Part of a small language model's weights: learned positions, no biases in attention or MLP.
Each number is 200 + 20 x the weight over its row's rms, rounded and kept within 0 to 999. Layers, rows and columns count from 0. The size before them is the row's rms in percent of the matrix's.

# layer 15 attention query, 192x192, rms 0.0732, rows 132-191, columns 48-95
115,198,196,204,205,183,241,203,202,173,203,225,227,216,171,218,204,220,198,222,234,184,223,210,215,200,188,185,200,175,218,187,191,223,207,182,177,172,189,197,189,157,208,210,221,186,191,176,213
104,219,155,186,212,188,173,184,225,221,176,222,212,223,193,210,198,209,183,221,250,199,233,183,183,194,193,245,213,166,191,195,203,160,195,198,177,194,199,183,205,216,203,202,193,162,203,214,198
094,185,182,243,219,197,228,205,176,185,182,168,252,174,208,184,168,192,177,238,187,193,201,216,169,187,167,172,206,166,182,199,212,212,197,157,204,225,209,177,189,219,259,206,202,220,202,220,184
112,209,200,182,217,208,229,232,183,195,217,231,195,203,200,188,187,234,222,211,210,241,191,204,188,200,187,206,191,195,147,205,180,241,199,214,213,162,221,210,190,217,234,159,214,189,227,205,221
101,190,185,208,222,188,219,168,188,197,189,185,178,166,179,191,204,177,218,210,203,239,216,206,204,165,227,173,185,171,167,204,212,167,199,219,217,190,196,205,205,183,216,237,216,200,190,210,230
104,202,193,248,195,221,201,192,141,204,179,209,223,183,187,200,186,212,168,194,182,219,189,147,215,199,193,204,188,189,179,204,173,211,202,197,216,218,164,182,230,212,173,133,207,232,191,182,196
103,216,201,168,212,167,209,184,190,227,207,225,229,193,192,181,213,198,245,180,201,186,188,213,159,202,238,203,162,191,206,220,166,209,154,216,222,201,215,171,196,216,222,186,179,161,214,218,198
103,193,217,212,215,193,203,187,217,191,204,160,244,200,233,195,200,203,208,193,245,199,232,183,183,211,179,228,221,193,197,243,174,191,208,200,206,186,198,165,180,230,200,224,209,171,159,214,204
104,229,175,217,209,185,228,159,229,198,214,210,233,202,222,200,195,195,191,180,202,219,237,172,211,206,183,197,199,183,181,201,208,199,216,207,204,219,220,205,201,226,213,221,172,181,167,193,211
102,192,202,176,227,217,171,211,207,198,213,202,193,184,207,208,171,192,182,206,204,192,175,173,173,218,252,184,158,209,213,196,205,212,226,165,199,212,217,216,202,171,203,204,183,187,194,183,178
101,188,208,227,228,211,174,178,216,229,204,232,214,155,190,209,177,215,201,199,191,239,206,196,189,225,207,180,200,184,145,189,196,226,185,209,201,222,186,173,160,178,222,191,195,181,162,195,200
111,221,224,194,201,219,203,184,195,183,168,189,199,196,226,209,213,194,203,175,235,208,217,171,209,223,203,208,201,204,208,198,217,178,204,218,202,194,227,176,193,191,201,180,187,173,212,195,241
088,198,168,236,204,210,203,168,213,203,183,232,169,185,202,188,181,185,161,167,207,224,159,172,167,207,201,157,173,205,166,202,181,228,212,204,187,202,184,171,210,203,197,190,223,179,210,192,190
110,226,192,216,180,177,191,212,195,193,186,191,207,199,236,240,193,197,203,193,188,182,189,166,222,185,213,245,204,194,185,197,202,226,207,192,199,213,180,189,214,196,179,155,185,180,191,174,200
105,200,208,237,203,194,219,167,187,216,203,219,171,197,242,199,184,174,187,190,180,241,191,199,210,199,200,177,207,202,216,244,216,186,174,175,192,224,173,224,168,193,159,202,185,225,215,217,202
099,187,202,220,212,198,171,207,189,211,212,220,190,202,224,191,194,191,171,201,188,198,170,210,194,176,194,201,214,231,162,173,208,144,195,215,174,155,174,199,227,207,198,213,214,205,194,218,198
100,226,204,196,186,176,217,193,201,220,217,231,197,182,196,226,191,208,197,201,201,216,239,209,172,145,185,213,205,160,170,180,235,165,233,209,184,197,168,210,186,198,171,226,169,234,194,230,177
110,182,188,247,215,197,175,219,215,200,203,195,211,199,212,195,203,190,223,200,183,219,169,187,180,197,204,188,208,208,191,205,184,193,220,206,212,183,199,161,234,201,186,155,226,246,184,176,207
111,188,192,221,251,195,189,201,195,204,189,171,222,233,206,209,225,198,159,188,184,194,208,202,187,224,219,205,206,217,197,200,200,191,224,188,191,179,196,201,163,202,232,222,208,163,171,202,225
112,182,209,209,190,209,211,180,213,209,209,204,179,159,198,187,197,184,236,175,158,202,178,230,200,208,152,197,225,220,185,165,216,216,205,207,191,208,192,204,229,217,191,186,192,182,219,164,242
100,186,167,203,161,158,205,215,217,205,170,197,164,196,223,212,201,187,226,217,222,217,189,182,214,197,180,201,222,197,198,226,207,207,168,218,196,203,206,218,201,174,181,189,214,201,202,201,225
097,189,161,187,216,199,199,197,199,207,212,208,202,186,181,192,198,181,181,168,200,236,249,203,242,197,231,200,198,169,172,221,217,191,199,219,181,181,215,237,196,200,163,168,180,180,213,214,177
104,206,199,185,218,220,179,231,235,191,233,190,227,193,195,215,203,207,237,187,222,198,165,223,210,190,169,256,197,194,166,183,237,196,194,196,189,198,181,199,220,193,201,167,193,197,181,183,194
097,195,210,203,207,207,203,214,158,204,209,201,210,235,205,188,196,207,194,201,190,183,193,246,219,168,214,196,224,200,169,184,229,229,211,190,196,199,180,233,209,200,217,205,225,139,188,206,179
108,226,186,216,187,209,190,193,177,204,222,173,195,221,191,205,208,210,151,174,179,224,211,236,213,192,155,212,185,214,174,176,209,234,211,201,208,210,194,210,239,224,215,178,189,178,217,186,191
096,230,219,234,219,199,199,215,189,191,167,223,205,221,199,177,202,204,201,193,137,192,181,197,221,191,139,213,171,183,187,187,168,207,186,227,206,211,163,174,195,211,232,200,176,191,196,190,205
105,205,178,183,206,210,198,241,173,223,196,195,180,180,204,203,233,166,207,215,220,163,178,238,230,196,159,173,208,178,213,216,240,194,215,222,186,224,217,183,199,201,204,239,187,201,190,257,206
105,256,213,184,205,196,200,217,173,212,209,237,167,187,213,218,213,201,214,223,191,206,235,197,214,194,178,176,206,185,203,183,214,211,216,228,193,209,181,205,202,219,203,199,179,188,223,216,213
094,213,203,204,211,195,181,197,195,211,229,208,185,213,193,206,198,204,216,188,161,186,231,236,245,179,204,218,181,200,226,205,209,182,193,169,226,200,191,209,193,201,199,176,172,164,200,187,183
110,223,181,207,224,179,193,180,186,212,187,174,177,215,212,215,208,204,152,191,211,243,214,223,222,198,192,215,165,188,242,199,169,171,209,202,201,180,212,226,190,224,209,191,221,177,190,207,203
099,205,233,214,200,197,194,173,220,192,176,206,186,172,191,199,170,184,210,221,194,215,181,193,190,186,191,208,190,207,180,176,202,206,203,153,201,221,178,207,196,225,198,167,230,221,186,190,211
099,182,211,175,179,244,214,145,193,181,179,211,214,197,205,172,258,206,196,203,179,225,183,187,155,230,170,204,208,186,230,176,228,178,197,208,219,204,197,212,205,228,228,206,196,220,211,202,207
122,216,197,217,198,182,202,188,159,202,210,229,186,174,217,195,182,160,179,176,201,201,212,204,192,170,194,177,176,166,219,184,219,218,194,192,167,178,193,211,218,197,233,226,200,206,257,171,227
104,195,190,167,189,232,223,197,180,194,179,213,195,186,204,188,172,197,195,156,199,189,189,214,211,179,200,194,173,224,205,198,225,194,186,177,238,203,197,237,201,186,190,193,152,237,161,198,179
107,232,195,204,179,180,185,232,227,194,204,203,171,226,211,164,149,199,218,185,216,152,208,179,216,189,194,199,194,190,229,204,208,179,214,218,193,235,224,211,198,242,192,211,194,188,214,203,196
108,164,206,202,209,207,193,166,213,200,225,173,206,188,182,178,185,209,197,180,194,200,195,189,226,218,200,194,195,215,179,190,166,244,180,192,175,198,228,175,221,223,214,202,183,224,192,177,231
110,199,200,193,202,174,243,201,198,206,211,187,217,190,223,188,214,196,252,224,182,171,162,202,187,176,188,177,205,208,210,188,229,205,225,188,156,209,204,228,216,197,194,221,223,188,186,212,183
111,238,221,246,183,217,211,206,222,188,198,199,205,219,199,162,191,213,205,199,201,190,199,194,212,179,173,233,195,222,197,182,219,182,179,186,194,198,217,223,181,238,201,207,214,165,200,171,190
102,171,207,198,201,217,186,186,210,187,209,206,201,241,148,211,190,206,194,185,180,212,204,209,228,171,205,219,178,197,196,154,213,190,177,224,199,198,208,204,165,190,216,194,190,187,170,188,205
112,183,177,200,215,196,165,203,235,175,219,176,192,228,211,192,234,173,186,204,185,227,185,161,207,200,202,186,193,173,208,200,203,166,159,213,204,188,208,190,184,241,172,187,212,205,170,250,226
112,209,208,182,158,214,188,192,164,201,183,228,185,185,183,205,217,181,210,204,249,209,217,209,191,215,228,211,215,196,235,199,191,185,205,191,218,214,181,210,169,200,192,189,198,178,216,198,189
106,211,201,179,163,206,183,215,212,218,209,200,193,205,232,181,213,186,245,155,200,192,169,205,183,214,204,220,188,260,194,212,181,213,173,212,235,207,213,230,219,200,205,187,191,216,187,175,183
111,192,220,208,195,202,211,194,219,207,242,206,197,181,230,172,209,191,213,196,209,198,177,170,192,201,225,211,179,180,196,190,222,214,182,179,188,170,209,181,189,220,193,165,176,198,215,171,181
110,172,197,213,206,184,212,196,184,201,201,210,210,191,204,164,212,178,198,191,198,192,211,196,242,203,216,174,197,161,183,200,214,203,201,199,185,230,229,202,212,187,224,210,194,242,218,187,160
110,206,204,195,231,174,216,239,212,221,207,188,177,171,198,196,210,175,221,201,190,194,159,232,167,206,187,188,207,220,190,202,220,222,204,242,216,213,193,171,159,180,226,225,205,189,201,196,226
101,222,203,188,199,220,203,209,185,229,214,213,181,207,196,184,205,221,212,193,195,214,205,216,204,219,158,176,209,222,210,219,187,230,210,203,209,237,209,229,219,195,215,200,211,211,182,203,167
112,214,246,195,197,200,205,209,199,202,204,222,229,192,161,220,199,157,223,226,183,156,224,180,216,217,192,187,198,171,203,223,212,166,207,181,174,210,185,181,188,172,198,234,201,205,194,218,237
107,223,174,192,195,221,185,187,225,204,203,181,189,192,223,187,200,194,207,185,203,229,203,203,178,202,203,227,225,229,191,221,234,191,183,197,213,198,198,220,198,164,165,184,205,196,207,235,214
096,194,219,217,214,184,232,209,146,224,173,194,206,183,194,195,217,215,189,189,183,176,205,182,172,251,198,192,201,193,195,188,197,230,215,197,205,184,179,176,214,178,200,215,194,161,205,237,200
105,214,228,183,224,226,233,210,169,215,222,194,210,212,197,178,186,213,208,213,219,211,241,225,210,207,167,221,208,202,222,215,145,207,193,149,204,190,210,207,188,209,199,201,202,211,204,194,217
103,212,202,201,238,199,173,222,186,220,190,218,200,184,214,189,206,224,181,207,168,197,195,166,212,179,175,223,193,213,183,217,202,160,177,200,191,188,208,158,191,201,226,223,204,202,163,205,176
107,186,226,204,217,198,207,177,190,190,198,189,204,199,216,233,226,206,210,222,236,229,185,200,179,217,190,192,222,218,181,234,227,232,216,201,180,228,174,228,200,208,185,176,259,193,194,184,206
098,190,187,210,226,159,185,201,222,225,179,207,185,222,201,211,194,195,196,197,225,222,192,167,179,193,251,222,194,190,187,247,186,206,196,224,222,210,200,174,194,218,187,210,191,220,203,221,187
102,168,191,253,182,198,232,204,190,186,179,206,205,183,196,225,202,224,170,195,227,169,181,179,198,214,168,173,221,173,185,195,212,178,215,210,193,201,191,201,202,168,227,214,200,216,197,225,203
103,205,221,202,162,195,177,237,221,201,215,171,190,215,199,178,160,171,186,215,216,192,201,190,192,197,202,191,175,181,241,220,193,245,195,180,199,198,218,161,197,235,191,223,216,188,194,177,179
102,214,224,198,204,186,182,208,198,194,186,171,198,177,199,212,200,208,167,218,216,171,188,224,203,203,186,186,228,211,166,200,223,228,209,210,205,225,212,190,203,223,234,258,142,229,182,223,235
108,185,207,169,163,201,179,221,189,220,191,210,177,229,169,223,208,196,190,199,242,192,226,210,224,194,215,194,202,235,170,197,182,218,189,244,186,201,220,206,239,215,232,219,211,212,210,207,204
113,212,198,166,210,222,197,202,210,175,145,205,179,233,207,202,193,210,171,228,202,207,218,212,224,209,185,193,198,215,188,213,197,158,215,180,187,207,206,238,213,230,185,176,204,202,206,170,204
108,195,210,214,193,183,172,165,207,196,180,175,206,205,187,224,191,189,197,243,204,161,171,188,158,189,219,189,223,196,188,224,213,194,208,189,213,166,179,191,190,198,163,234,219,208,205,186,193
107,204,192,187,232,226,198,184,210,181,172,188,214,206,186,188,206,208,188,217,172,184,153,200,185,203,201,195,219,196,229,182,181,191,203,192,207,192,193,182,207,207,211,227,192,169,190,211,234